Part of a small language model's weights.
Size: width 96, 6 heads of 32, MLP 256 SwiGLU, vocabulary 3579, 2.16M parameters.
Architecture: rotary positions, capped logits.
Training: a variant of Muon for these matrices, 82M tokens, 5548 steps.
Each number is 128 + 32 x the weight over its row's rms, rounded and kept within 0 to 255. Layers, rows and columns count from 0. The size above them is the row's rms in percent of the matrix's.

# layer 6 attention output (transposed), 192x96, rms 0.114, rows 79-95, columns 0-95
size [ 60  71  64  61  60  57  63  63  63  63  63  60  61  73  66  51  69]
[[162 158 139 192  76 158 144 163 102 134 120 128 152 153 124 137 152 159  86  82 110 111 101  37 181 118 131 126 146  84 120 147 177 109 184  71 117 129 128 119 146  52 121 129 162 150  52 131 119 144 163 115  84 138 153 114  74  98  75 152 105 123 131 117 130  65 194 116 111 191 146  85 109  96 153 172 125 139 159 174 144 172 105 123  91 138 119 126 119 133  86 112 141 130 140 146]
 [137 158 153 159 116 137 110 126  93 104 121 141 124 104 137  93 104  83 127 128 103 160 122 129 102 112 112 126 127 117 169  98 117 152 187  95 109 110 110 107 136 123 136 130 149  95 123  57 119  99  90  92 169 131 148 116 150 134 137  95 199  64 106 145 115 178  94 158 155  98 112 165 140 151  93 127  69  66 117 148 170 168 139  70 125  58 205 115 171 142 193 142 185 177  83 177]
 [182 133 141 155 101 163 145  68 117  66 135 147  95 127 153 133 140 116 170 141  92 153 126 142 129 161 128 162 173 174 131 172 151 113 124 126 137 129  99 126  69 140 100 144 113 160  69 180 106 181 152 157 125 115  54 148 157 129 143 131 135  77 163 147  88  73 106 149  76 184 109 171 102  93 126 138 157 123 166 155 132 184 132 123  66 145  81 143 154 123 118  92  42  84 117 127]
 [177 115 169  79 128  91 118  52 157 185 143 111 108 129 121 113 113 156 139 167 135 178 119 177 155 119 126  85 134 108 121  78 124  32 176 162 127 142 119 169  90  96 129 101 121 119  98 129 116 158 167 111 145 144 117 156 124 155  94 139 146  82 138 170  89 136 119 125 193 140   8 139 135 185 120  93 120 101 129 117 145 170 106 146 173 110 109 107 125 125  75 162 111 119 117 130]
 [102  97 102 145  78 133  74 159  94 134  98  61 146 178 144  83  54 143 130 125 192 146  66 153  84 155 129 213 141 132 157 134 135 103 105 104 145 117 165 112 153 160 114 106 138 125  77 115  66 111 163 166 147 139 134 110 120 105 159 128 124 134 105  84  81 153 162 137 144 185 122 131 109  97 147  98 158 146  97 148 106 106 130 176 115 154 148 132  82 116 112 126 201 109 157 198]
 [127 109 130 113 101 156  97 139 190 102  97 139 111 109 178 167 143 131 121 162  90 169 155  96 107 152 120  95  88 145 143 157  86 115 128 129 169 126 135  66 136  56 120 155 148  69 115  99 130  81 145 100 125 131 126 152 110  48 109 104 196  97  84  76  77  40  76 152 135 133  86 148 108 103 173 192 105  84 103 104 121 112 145  90 133 105 120 157 116 166 127 130  96 127 106 108]
 [108 130 176  86 184 138 141  86 106 115  94 102 104 170  90 164 137 172  87 210  71 144  89 101 108 107 157 123 155 157 161 108 117  83 151 154 103 166 140 123 140 110 115 135 137  50 135  99 129  99  74 112 147 175 131 117 112 159  84 112 105 116  87  98 116 148 136  70 116 149 113 190 166 185 100 102 118 151  85 125 200 119  88 165 143 113 143 134 145 118 147 112 134 192  83 126]
 [ 84 179  47 145 155 134 121 149  94 102  95 146 172 128 168 113  67  77 129 144 108  99 129 140 131 122 145 152 135 142 112 118 175 150 114 153 134 146 129 170 133 124 179 154 188 131 124  90 135 144  87 152 117 168 144 175 148 156 122 131 128 143 140  68 134 166  52 128 133 155 198  93 129 129  87  86  74 186  83  51  87 124 145 163 114 126 110 168 178 161 124 154 155 118 153 105]
 [ 50 189 104 148 152 124 149  91 144 146 114 122 132 105 210 146  36 103 118 112 163 110 134 144 113 146 121 159  87 104 175 163  95 150 140 116 153 112 143 142 102  94 104 167  82 103  96  81 103 136  86 145 117 110 204 174 110 117 151 116 127 160 117  95 200 132  75 167 178 139 125 157 124 170 168 145  70 129  91 126 123 112  91 129  99 150 135 116 172 151 121 140 148 131 177 160]
 [102 136 136 135 210  40 124 121  77 127 169  92 153  78 152 163  18  96 123 189 147 187 172 115 173 151  92 159 159 126 153 135  83 162 146 122 134 131 134 139 116 191 179 131 109 128  64 130 136 159 155 137 121 136 120 171 133 125 149 136  86  93 119 108  91 140  94 118 120 152 139 158 110 124 137 131 122 143 177 118 107 153 113 138 139  96  93 106 109 170 143 158  90 153 118 182]
 [140 128  98  91  60 127 105 124 133 126 115 123  92 128 131 171  85 113 142 185 154 191  36 129 105 138 144 124 151  89 142 152 173  81 103 144 146 136 109 102 151 114  55 148 123 161  96 123 139 108 136 152 159 162  77 118  91 109 125  72 127 103  64 150 145 160  93  91 109 126 136 120 122 112 144 117 110 179  96  50 150 118 118 148 115 116  95 143  87 161 135 241 116 119 119 110]
 [104 162 113 193 157 174 138  91 128 151 117  81 181 153 123 105  93 186  77 142  79 156 103 107 129 105 110  82 125 137 194 172 139 127  82  86 155 105 195 146 174 143 118 159  95 122 142 171  71 148  93 141 144  95 139 123  93  99 172 138 154 153  75  92 118 113 124 101 104 119 148 113 115 178  85 133 145 165  83 109 137 144 148  94  98 124 174  54 141 135  96 152  82  85 143 131]
 [160  88 166 132 130 141 103 125 165 123 131 124  49 119 158 147 105 176 163 115 116 157 138 195 101  99 112 159 148 130 149 114 154 141 134 185 123 117 159 221 128 127 130 126 150 135  98 103 106  66 122 131 114 160 113 155 122  92 123 119 151  61 174  85 137 101  53 133 161 167 205  94 104 100 109  86 171 156 146 120 146 128 150 115 149 115 194 114  77 171 105 125 189 132 118 116]
 [111 155  87 139 115 107 128 133  97 126 125 109 145 122 160 150  87  87 115 152 170 112 103 163  92 181 142 187 118 104 108  88 117 131 177 154 103 132  93  88 112 181 173 144 134 172 100 121 108 100 136 123 144 124 154 126 160  93 118  83 115 111 104 171 168 149  48 204 141 111  28 143 132 119 110 114  73 125 110 119 141 106  61  68 167 113 104 116 198 113 167 128 123 110 171 132]
 [138 145 126 147  88 109 133  88 105 210 131  89 121 113 142 163 126 146 139  95 164 135 204 186 131 142 166 164  91 129 136 179 102 176 203 100 123 151 132  76 125 120 109 118 109 136 132  94 104 107 123 158 126 131 138 133 138 171 100 151 136 130 174  72 149 131  94 132 118 154 126 117  89 187 158  53 120 130 148 107 119 150 109 191 166 172 191 183 142  84 123 137  76 130  71 110]
 [ 49 160 141  91 138  77  67 148 123 128 126 151 165  86 122 107 140 136 187 162 148 129 112 125 153 133  99 185 126 123 129 162 195  99 155 170 150  86 167 161  94 153 103 131 141 125 157 145 119 176  91 162 186  91 151 120 132 119 123 153  86 108 113  84 108 165 130 160 190 138 141 144 132 110  74 101 154 119 162 109 144 127 187  97 100 182 148  70  95 151 109 167  84 176  85 110]
 [158 132 152 149 128 130  82  83 173 111  70 120 114 136 151 162 109 126 101 121 120 162 169 118 123 154 128 112 132 154 111 141 137 107 128 137 176 105  95 142 192 116  90  77 185 133 115 161 148  94 134 130  85 120 159 142 138 118 124 155 163 107 169 156 105 187 165  91 108 147  29 105 112 117 148  60 143 197 156 117 133 138  85  29 141 162 153 191 137 100 113 104  86 156 125 118]]
# layer 6 attention value, 192x96, rms 0.172, rows 80-95, columns 0-95
size [ 78  77  68  68  72  83  74  71  78  77  74  72  80  81  73  75]
[[ 74 151 151 103 113 136 148 100 181 114 140  94 149  97 159 120 169 134 188  81 109 115 198 140 107 157 100 126  96 120  80 157 166 165  93  86 114  94 131  77 157 121 100 113 107 113 129  87 136 132 120 114 175 141 111 157 192 108  97 106 117 132 114 138 131  64 118 104 204 108 121 134 146 134 138 117  79  50 114 154 153 133 190 118 163  71 108 150 124 122  99 197 121  97 152 189]
 [163 112 191 134 143  62 119 123 110 103 169 126  88  84 152 122 182 138 118  98 131  97 131 125 104 143 123 150 141 171 154 169 156 109 161 235 118 105  80 124 114 132 156 104 116 150 134  97 142 106 166 182 111 105  43 160 124 151 141 150 142 121 172 158 144 179 112 137  91 146 106 120 156 109 151 154 178 126 115 113 105 183 145 129 118 169 166  67 161 105 175 128 105  72 171  86]
 [166 190 200 133 108  89 123 168 171 136 170 108 111 154 120 135 125 128  99 128 131  96 105 132 182  42  76 131 125 150 114 118 110 145 164  96 184 105 147 164 144 149 143 142 114 140 103 135 126 132 124 147 120 166 202 134 108  50  90  87 145 125 114 173 109 159 175  71 163 120 121 107 189 150 119  81 158  73  73 147 111 152 141 175 107 159 164 118 154 172 123 158 106 142 141 136]
 [121 103  87 122  70 105 131 206 119 144 125 162 126 128 173  87 117 148 175  80 133 166 145 104  95 143  86 140 118  88 179 153 134 129 106  95 157 112 145 142  95 132 125 139 179 118 138  47 124 126 151 146 167 127 112 123 159 147 166 119 160 174  83  33  70 137  88 115  87 142 155 134 110 193 140 140 131 181 117 141  76  72 138 160 127 130 120 116 105 202 136  83 133 129 146 143]
 [125 150 128 112 113 155 104 130 155 127 112  74 163 147 111 172 198 133 172 142 179 149 120 163 143 171 136 135 189 136 136 128 107 154 159 138  85  74 160  63 101  52 118 154  93  78  87 103 112 161 127 101  78 117 125  99  75 118 123 114 194 115 144 111 125 145 118 153  95 109  56 188 143 110 108 155  89 114 148 169 131 162 125  94 133 131 163 123 148 115 118 104 132  86  89  46]
 [123 124  94 141 118 174 117 112 116  62 144  92 166  94  68 158 140 141 135 169  55 144 102 130 138  64 137 124 137 116 173 118 140 145 132  65 147 166  85 156 195 160 113  98  91 107 151  84 109 139 110  96 144 188 161 105 168 131 114 104  97 156 135 140 104 101 143  95 124  83 161 120 174 115 128 111 147  97  87 139  22 177 127 126 118  82 157 133 122 133 101 138 158 122  67 163]
 [155 142 108 207 169 183 122 176 131 138 156 117 163 151 152 102 115 125 139 165 116 140 140 132 104 201 203 133 206 161 192 153 174  99 100 130 114 120  87 122 104 148 154 135 155 135 173 113 140 131 144 101 170 141 135  78 179 162 139 105 114  96  93 154 126  99  73  64 150 146 132 131 137 129 109 101 165 136 183 147 113 149  71 147 179 105 170 118 109 137 142 183  95  99 100 148]
 [143 134 131 174  93 156  87  45  83 129 129 110  92 112 141  96 132 191 153  74 160 150 108 120 127 183 114 145 118 113 132 104 121 112 103 124 130 119 135 106  79 139  78 162  78  86 186  95 113 134 122  63 145 154 167 142 169  98 150  95 149 128 117  58 180 121 142 117 126 118 127 131 165  82 160 106 128 127 136 112 122  89  68 123  80 104 122 114 143 164 108  60  63 147  73 173]
 [116  74 154 197 152 122 109 113 146 125 125 130 113  69 163 115 114 176 161  96 133 151 120  45 120 119 130 118 137  81 158 149  71 135 129 129 100 152  87 170 102 108 179 122 123 162  66 118  96 176 133 124 159 153 117 131 106 144 135  80 129 113 139 126 101  80 133 138 120 118 112 183 190 130 162 133 183  58 184 137 110 121  90 155 118 115 111 116 210 130 144 183  78 146 120 179]
 [174 124  97 159  52 126 124 178 215 117 113  87 129  99 175 111 102 154 147 106 112 126 181  87 159 155 126 154 140  99  84 125 199 152 178 136 176 108 134 119  95 151  98  88 110 148 135 141 119 127 111 119 116 107 106  95 132 118 136 145 134 108  66 155  85 151 127 147  51 156 124  88 107 148 125 141 174 139  66 114  99  84  96 130 168  95 128 104 115 131  98 120 106  39  91 112]
 [ 99 103 121 155 133 143 120  87 123 122 139  76 119  96 135 118 100 126 116 154 102 174 117  35 126  85  97 124 128  83 141 111 124  77 124 142 150 169 127  52  65 139 168 201 119 116 129  76  66 116 151 118 137  85 126 102 153  84  91 142 187 134 119  94 124 157 135 131 174 118 157  84 146 132 169 126 154 176 185 116 115 169 127 111 111 116 141  94 155  62  66 130 136 122  89 166]
 [150  85  75 141 124 132 148 174 164 134 150  43  65 162 121 165  99 118 156 116  90 114  96 135 100 160 114 155 140 125 128 125 120 175  92 125 116  93 128 116 147 118 152 189 162 158 130 118 148 121 201 145 113 132 144 168 135 146 146  91 102 180 125 115 104 129 129 194 159 150 148 133 112 186  88 140 114 110 197 155 124 107 137 226 110 147 139 122 155 159 138 146 198  66 160 148]
 [138 114 159 106 120 147 127 161 168 109 141 139 125 171 113  69 126 185 121  49 153 154 147 154 117 221 135 113 126 135 139 171 137 157  95 144 120 118 133 184 121 168 121  89 138 162 178 185 163 138  79 125 178 120 104 147  82 130 110  54 147 145 111 147 144  78 115 126 124 154  89  86 162 112 153 107 110 146 117 222 118  69 126 106 146 104  88 113  69 123 158 135  88 141 136 133]
 [139 149 192 135 222 140 140 112 118 134 138 147 128 102 142 148 163  89 128 163 127 165 164 120 181 156 135 128  97 117  81  86 132 160 139 150  96  56 134 157 108 102 157 205 149 146 151 118 128 130 154 138 144 159 134 175  95 191 115 117  92 141  73 126 189 147 128 106 138 121 150 115 105 151 150 118 154  92 130 127  54  65 134 116  89 216 137 135 133 122 187 123 100 149  98 156]
 [117 128 107 147 134 137 118  99 114 129 164 175 106 159  83 130 161 192 169 115 126 129 141  93  94 163 147 148 110  89  91 118 121 103 212 135 156 122 137 200  88 153 170 134 151 174 125  99 105  61 130 144 155 132 172 140 132 113  84 145 127 131 167  59 103 183 119  83 145 132 113 117 153 210  88 105 116  95 196 104 148 161  93 116 187 118 138 111 140 108 156 161  76  85 120 134]
 [150 155 129 155 134 101 167 105 159  92 179 187 119 164 110 156 188 111 111 229 116 171 106 145 131  84 105 201 172  88 131 115 189 145 101 168 121 122 124 128 138 101 107 158 104 121 128 118 129 116  38 186 180 123 147 165 108 152 107 125 160 168 122 120 118 111 198 119 107 130 119  98 166 142 104 133  96 143 123 130 148 104 130 171 125 181 124  87 102 157 115 106 118 148 177  85]]
# layer 6 attention query, 192x96, rms 0.0915, rows 96-115, columns 0-95
size [ 64  70  71  60  80  64  75 103 109 122 139 142 148 139 137 142  50  49  62  67]
[[105 133 158 118 134 139 176 100  88 109 148  93 133 125 101 186 114 150  93 134  95 106 160 159 133 128 162 122 109  71 160  65 140 156 128 117 100 104 109 127 122 133 142 168  57 132 155 131  53 146  92 138 167 185 132 115 156 108 119 102 120 166 131 110  98 142  97  79 114 161 133 147 102 172  70 174 133 184 118 135 183  57 118  77  75 137  87 100 140 153  94 146  87  59 167 141]
 [106 151 167 129 118 167 106 163 173 114 116 154 120 138 108  60 134 140 116  97 115 154 139  93  80 146 131 127 156 147  79 187  83 113 136 112 107 151 126 155  99 133 113 128 136 128 123  96 180 100 181 117  85  50 129 107 130 153  54 160  86 123 133 151 157 156 122 159 154 118 118 123 211 139 172  95 127  78 143 118  78 208 136 115 188 145  69 117 121 125 155 132 138 192 146  83]
 [149  86 122 148 141 113 119 173 159 124 152 168 101 152 138 103  92  89 143  99 165 134 160 100 123 140  84 166 154 137  79 192 106 157 109  99 158 156 121 152  93 180 150 167 136 125  76  94 168 124 181 142  62 100  96  93  92 103  86 145 138 142 141 142 182 131 157 101 119 127 103 112 100 125 180 122 104  95 153 121  34 179 153 172 163 111  97 119 105  83 115 145 101 198 100 163]
 [105 151 125 123 109 132 134  83 158 133 133  84 101 166 159 151 115 153 146 161 186 124 128 131 152 112 172 125 135 119 130  29 110 103 167 116 127 133 142 135 109 142 136  86 180 145  79 131 123 198 117 101 163 153 155  89 148 158 180  94 119 140 103 108  43 111  91 119 156 166  93 104 157 124 106 134 123 122 109 125 171  57 135 104 102 198 181 128 145 189 101 154 168  59 141 148]
 [ 80 184 107 112  81 114 160  94 148 138  98 142  81 163 130 151 122 100  95 152 141 179 134 118 106  79 157 112 140 133 127  86  92  97 154 105  94 137 122 145 102 128  84 102 137 122  88 116 160 108 115  62 128  81 121  89 173 125 163  77  47 156 104  78 105 138 132  66 130 138  60 128 177 112 127 135 140 143  94  92 143 127 142  89 123 185 181 139 111 101 161 160 129  75 169  66]
 [ 68 128  90 101  93 114 158 159 145 174 153 137 179 159 156 183 117 108 112 153 129 138 122 144 130 149  52  83 167 146 152 132 113 166 136 127 145 181 116 125 130 118  77 140 106 133 132 116 121 120 138 115  96 183 161 105 143 120 101 169 111 169  87  81 200 148 124 151 131  83  86  83 146 110 124 159 131 120 107 127  86 194 143 102  69 149 117 159  80  84 156 164 118 214 164 172]
 [194 129 106 193 151 102 120  94  33  91 113  76 166 112  95 157  92  84  82 120 127  81 109 112 159  86 133  90 115  80 166 118 130 174 144 104  85  91  97 173 140  94  78 187  56 155 157 150 107 132 135 167 117 126 118 194 101 103 156 145 169 101 122 154 155 132 125 111 166 122 132 146 162 128 115 145 103 139  62 153 138 135 138 116 157 107  88  90 100 126 123 146 121  94 128 115]
 [172 147 158 138 161 138 182  81 223  69 108  80  96 137 135 168 113 127 140 155  92 156 132 154 102 149  95 122 138  98 128 203 160 174 126 174 116 107 113  51 110 145 126 119 122 159 131 170  78  78 111 122 156 112 134 117  82  81 128 105 101 135 182 152  91 172 126 125 138 151 138 121 119 118 145 166 166 131 111  89 159 158  75 181 119  56 121 149 157 153 101 164 117 147 149 127]
 [124 107 115 150 124 166 155 130 167 211 125 159 151 162 135 109  88 103 147 124 112 118 122 155  97 167 127 148 157  76 153 155 146 142 146 187 108  99  84 113 126 147 130 145 156 146 157 150 166 135 140  88 122 117 140 117 102 100 129 148  51 163 104 132 119 144 155  48  89 175 238  95 156 117 161 107 143 132 154  95 132 156 164 213 150  91 139 127 129 139 101 144 127 195 171 129]
 [108 108 139 112  30  85  88 146 121 154  94 100  92 153 171  80 137 147 183 128 114 154  87 159  85  99 147 149 148 116 194  71  95  86 127 128 130 110 173  49 106 150 112 115 130 165 148 169 114 161 112 175 120 130 117 163 135 123 164 110  84 121 135 120 125 150 150 174 118 146 141 106  84 109 100 113 168 135  87  97  71 194 126 161 125 147 138 148 147 131 130 206 152 158  96 102]
 [159  94 177 125 105 118  84 180 211 151 105 109 151 141 165 139 159 117 120 153 100 143  96 142 122 126 130 141 128 139  89 154 167  98  91 130 144  76 162 159 124 178  62 127 136 104 110 111 138 138 145 200 134  68 100 103 137  92 111 129  81 143 166 105 109 110  98 101 164 123  57 160 159 103 136 160 108 129 121  86 140 150  93  61  55 126 137 112 170  96 145  75 198 128 140 138]
 [ 88  85 113  90  89 123 179 113  90  90 129 131 140 101 138 119 180 105 119 153  96 163 124 153 136 109 125 113 191 148 154 118 135 118 155 143 137  76 106 217 167 129 119 161  46 101 111 141  96 158 165 119 133  90  51 115 124 116 152 182 156 136 139 128 151 128 137 117 163 128 119 173  84 166 166 137 174  91 123 123 163  93  69 182 113  68 129 119 143 106  96 112 130  72 122  69]
 [ 37 107 157  70 187  85 170 101 179 106 100 112 173  88 175 163 138 143  54 110 156  91 188 121  60 123 157  96 125  67 130 132 141 142 143  95  99 154  79 120 160  95 134 143 126 111 128 154 109 158 155 155  71 116 150  92  97 125 106 155  80 136 133 127 126 103 151  74 107 165 150 131 156 153 143  91 125 115 144 148 174 151 134  82 174 117 110 134 163 155 154 104 164 129 128 152]
 [117 105 136 152 189  92 101 146 130  83  76  95 116 129  66  85 144 142 207 167 102  78  90 141  71  71  85 101 134 179 152 169 132 106 152 116 144 107 140 179 109 125 163 106 152  89 143  96  52 115 194 134 156 116 147 124 123 164 111 109 156 131  60 102 129 141 171 143 151 175 172 109 104 140 106 164 143 117 145  99 143 134 148 138 160 118 124 149 112 129 109  80  67 132 130 177]
 [126 120 176 133  83 101 159 130 183 144 121 207 147 131 144 183 156 113 167  94 121 148  73 116 173 125 111 138 146 119 122 117 136 164 142  57 207 104  74 106 178 150  81 125 100  94  88 131  59 138 136 139 111 182 148 179 126 149 116 105 136 109  86  99  87 158 110  98 130 135 179 146 138  74 123 131 104 174 155 141 122 121 110 101  97 141 138 124 136 102 192 164 120 168 187 145]
 [127 148  77 118 125 159 112  99 161 113 119 151 137 143 132 124 190  94 137 170 132 138 136 119 186 147 153 173 108 132  83 145 116 138 132 118 122 108  97 102 150 114 168 167 154 181 156 135  82 142 128  67 119  67 166 110 141 114 145 163 173 148 112 147 208 127 116  27  95 119  81 137 123 144 180 133  61 152 136  95 101 139 147  56 131  60 147 138 122 121 136 154  90 131 152  67]
 [153  96 140 145 117 130 143  89 131 194  71  79 120  86 138  64  92 118 140 136 145 153 114  96 156 104  95 146 106 131  68 131  96 110 208 102 133 158 120  95 103 134 133 157  99 136  84 133 127 156  98 163 154 136 161 125  80 178 185  94 120  86 117 149 158 113 160 164 129 148 186 145 112 198 102 126 105  92 190  81 118 180 172 128 100 130 163 151 116 141  95 148 150 116  83  67]
 [123 123 135 183 185 129 127 100 127  91 123  93 164  91  81 116 116 169 139 171 141  92 123 170  75 147 149 113 119  98  95  91 113 168 124 103 124 107 145 133 134 159 137 124  81 149 190 123 104  79 126  90 169  93 101 102 122 148 108 114 204 213 149 201 108  51 124 151  72  99 155 138 124  83 110  94 193 155 147 113 119  98  84 100 148 158 135  95 124 139  85 106 146 135 119 116]
 [ 93 126  73 125 109 104 104 105  86 125  95 139 150 106 109 131 170 110 126 112 155 109  93 115 113 104 165 136 158 138  96  65 138 134 108 134 111 166 150 112 174 131  74 139  97 190 159 119 154 149 130 121 140  86 131 120  68 143 188 101  75  95 203 172  60  71 113  59 160 158 184 163 139 123 108 147 136 145 113 169 183 138 155 170 107 138  78 107 180 163 147 148 134 113  93 113]
 [ 99 128 188 150  78 135 131 146 138 158 131 193 148 115 105 157 127 141  55  87  87 116 143  98 113 110 138 161  87  99 160 127  64 161 140 159 138  95 171 176 108 108 169 112 136 100 153 161 159 105 102  93 185  84 165 159 192 188 112 156 111 148 153 141 174  95 143 112  72 131 112 131 191 158 186 120 177 153 108 138 127 113 107  93 117  96  65 135 103 112 155 113 149 140 136  91]]
# layer 6 attention key, 192x96, rms 0.0997, rows 96-114, columns 0-95
size [ 54  59  65  66  74  71  75  88 111 133 133 130 147 143 143 141  64  58  66]
[[105 135 165 161 161 124 106 146 157  84 141 135 141 200 133  88 151 145 163 183 163 137 148 119 138 112 152 137 190 126 145 136 136 112  71 174 182 162 173 119 123 117  50 121 139  43 136 115 174 132 176 149  75  99 130 158 100 103 139 183 129 108 105 191 133  79 134 124 167 104 122 124 163 122 135 105 152 196 165 161 106 121 141 182 116 147 150 177  94 116 159  77 150 140 141 141]
 [151 110 106  89 148 133 142  90  79 146 136 151  97  94 151 180  87 164 112 168 129 151  75 189  92  99 105 133  97 130 163 145 154  99 149  90 104  92 143 102 172 154 123 100 121 144 118 124 103 154  55 154 188 197 176  89 112 158 163 105 101 129 136 141 138 164 165 162 102 131  95 101  83 160  85 152 132  60 124 101 184 123 123 128  91 142 201 122 171 132 107 114  83 134  80 117]
 [151 117  70  62 148 133 154  82  93 106  98 116  95  62 122 133 129 173 126 162 113 125 118 181 115  69 104 116 162  96 130 135 150  80 160 171 131  88 171  88 102 103 146 148 154 141 166 183 137 169  79 159 183 134 121 160 122 203 194  95 126 141 172  93  85 128  90 144 173  90 136  93 112 166 117 106 129 111 129  89 154 110 133 132 129 170 154 116 187 162 116 114  98  91 135 149]
 [111  92 194 181 152 142  96 173 146 156 140 125 131 161 144 148 127 106  91 126 162 167 171 148 185 165 110 126  82 145 157 165 128 160 129 128 199 141 110  94 103 130 128  73 113  95 144 116 141  96 207 124 125 124  95 149 120 113  76 162 185 173 137 118 150 136  95 104  56 151 143 182 125  60 105  57 109 152 110 148  86 154 106 116 142 109  78 108 131  88 126 113 120 146 166 165]
 [139  72 144 160 123  76  73  96  73 140  97 145 119 124 125 172 172 167 140 104 110  98 152 170 110 186  74 132 115  98 148 166 114 157  73 163 155  88 134 119 109  84  95  73 124 118 135  72 100 108 116 146 142 183 119 158  69 103 109 147 120 188 130 137 102 124 150 153  81 134  91 201 132 134 175 150  61 133 183 151 153 105 112 115  92 115 146 143 161 142 100 133 137 113 155 182]
 [ 73  89 146 122  87 167 131  70  99 143 102 112  80 154 198 104 120 120 133 155 160 147 131 118 117 113 140 144 102 176 118  82  92 115 165 182 124 123 112 125  78 107  43  94 130 135  97  81 136 130 113 138 126  93 144 108 162 137 147 134 116 174  81 122 110 125  85 132 165 177  84  55 102 114 106 167  78 115 100 102 137  70 139 120 100 156 226 129 111 109 113 150 112  81 132 124]
 [108 131 163 100 166  99 120  84 141 181  62 118 103 111 110 117 101 138 117 119  77 162 159 126 133 110 149 165 150 134 122 190 137 102 131 153 135 176 146 128 104 116 152 135 171 116  66 164 132 117 209 182 130 132 126 164 108 170 103  91 154 131 110 148 152 118 153 140 155  46 102 121 139 100 154  87 129 187 120 137 157  97  97  97 178 167 143 173 118  91 169  69 170 152  63 168]
 [136 125 128 203 171 165 107 169  91 115 164 153 158 132  92 137  89 150 138  94 131 105 132 144 173 182 148 125  89 122 104 171 150 134  92 113 150 129 134 115 187 179 177  97 134 133 149  98  94  85 112 125 127 194 118 218 125  91 122 145 181 166 144 142 186 208 169 179 121 119 150 114 169 131 153 135 116 129 109 158 133  95 143 125 177 110  72 173 111 172 117 107 124 138  89 119]
 [131 173 135 142 160 187  85 122  84 152 100 107 112 117 118 142 144 140 183 171 158 156 107 126 150 141 153  99 131 102 161 114 178  94 130 136 136 104 141 141  98 127 103 114  95 163 128  98  91  64 100  69 103 143  83 121 129 101  27 156 132 149 102 165 116 126  95  69 141 166 151 122 124 153 113 142 103 202 138 175 172  98 107 144  41 132 108  83  86 137  93 121 111 191 124 124]
 [121  84 116 133  59 106 135 147 134 145 123  96 138 162 149  80 174 114 127 130 182 118 103 154 102  97  71 116 116 150 132 184 152  98 152  95  71 137 134  82 118 124 135 142 101 135 180 127 110 151 160  98 117 161  94 133  58 190  97  69  83 143 113 125 178 145 133 105 150 129 108 168  89 161 157  88 145 137 125  90  93 104 147 218 171 125  99  95 161 113 118 198 100 175 130 139]
 [168  77 140 153 104 176 119 146 154 113 157  99 113 158 118 168 210 124 172 151  58 141  93 141 120 109 144  89 109 106 141 122 169 106  85 114 118 140 113 127 101 136  96 148  87 168 104 121 111  91 138 177 132 106 116  75 128 140  85 119 127 110 177 146 125 126 127 134 165 128  76 106 146 111 150 125 167 135  88  85 173  89 143 155  42 135  98 105  82 156 155  58 191  58 104 129]
 [123 142 162  81  61 147 115 115 168  60 129 126 125  87 120  80 108 107  92 156  95 140 112 149 181 161 143 170 137 124 181  96  92 104  74 121 163  74  81 191  92 139  95  77 153  92 104 117 114 131 196 110 127 111 117 183  42  99 111 128 138 153  86 116 143 143 132 122 114 123 152 123 138 111 120 162 136 111 128 123 163 153 113 156  76  86 110 155  95 171  85 156  90  80  99 110]
 [138 101 185 107 187 148 139  96  75 114 166 105 141 204 153 105 132 119  59 114 102  99 138  97 125 131 122 127 105  89  87 114 100 115  92 132 122  90  85 125 202  91 102 161 170  91 151 145  44 144 115 129  91 141 126 137  87 116 151 127 113 147 162 183 111 143 145  92 129 119  99 106 107  61 141 109 102 141 165 115 172 119 159  96 152 125 115 162 141 134 127  62  65 186 166 119]
 [143 116 131 111 185 141 168 130 124 142  76 117 160 108 118  75 128 181 187 130 120 130 109 121  51 107 129  67 165 171 111 141 149 180 169  65 170 111 162 195 172 174 128  88 195  82 145  73  91 138 168 149 169 107 103 170 118  96 149 174 153 127 102 105 168 116 121 131 147 127  85 124  91 155 101 149 107 111 123 100 122 141  87 133 125 119 107  88 151 136 155 111 129 190 135 152]
 [119 119 144 105 111 126 125 113 162 105 132 156 118 104 150 165 126 137 113 110 105 130 102 123 103 132 156 154 144 111  81 183 161 109 118 113 155 124 141 112 148  96  98 159  83 132 160 113 117  83 189 165 124 173 147 144 122  53 125 116 209  61 115 147 138 158  61 127 125 188 144 155 126  46 140 122 193 144  93 148  84  83 128  42 132 142 169  93 124 126 113 185 154 180 145 105]
 [140 139 117 121 123  82 148  58 132 169 126 131 158 121 109 138 149 153  20 195 124 109 147 141 122 141 166 172 100  97 146 112 138 105 116 107 108 163 112 112 146 134 100 184 148 180  72 111 100 136 123 169  93 128 115 190 182 109 116 129 111 101 117 165 131 108 122 160 131 183  94  66 128 148 119 154  89 117  89 135 111 105  83 226 139 105 134 179 160 132 109 142 123 138 175 172]
 [109 148 212 125 137 125  93 111 165  97 139 139 164 130 170  81  98  89 155  84 129 111 162  86 144 162 138 100 106 114 107 107 167 127  99 146 128 171  86 104 122 130 100 176 144 135 152 127 193 108 185 123  78  88  85 141 176  68 126 124 176 149 126 113 137 101 133  45 142 135 168 189 164 111 136 128 118 147 134 162  98 114 127  97 124 153  64 123 115  92 176 100 197  86 153 141]
 [158 110 136 115 133  96 146 105  69 104 143 132 125 113 114 132 125 183  84 142 121 113 135 140 138 156 121 144 185 108 192 189 156 112  51 139 164  95 158 124 114 127 122 114 152 152 116 163  89 203 149 141 208 132 146  94 151 135 153 117 113 120 192 177 141 188 144 103 149 180 107  97 104  77 100 105 117  96 199  71 132  73 139 139  68 154 153  95 112 108 146 143 110 121 145 100]
 [ 89 117 150 141 115 162 147 129 148 125 151 105 100 126 135  79 170  64 112 106  78 180 108 131 150 126  83  95 128 165 172 195 113 103 114 112 150 195 107 130 111 121 115 124 180 132 121 156 133  90 135 155 162 169 112 138  92 106  82 172 148 141  69 174 121 136 135 183 171 116  90  82 141 106 128 102 122  96 162 119  51 176 120 128 173 125 193 120  42 111 151  98 102 145 153 132]]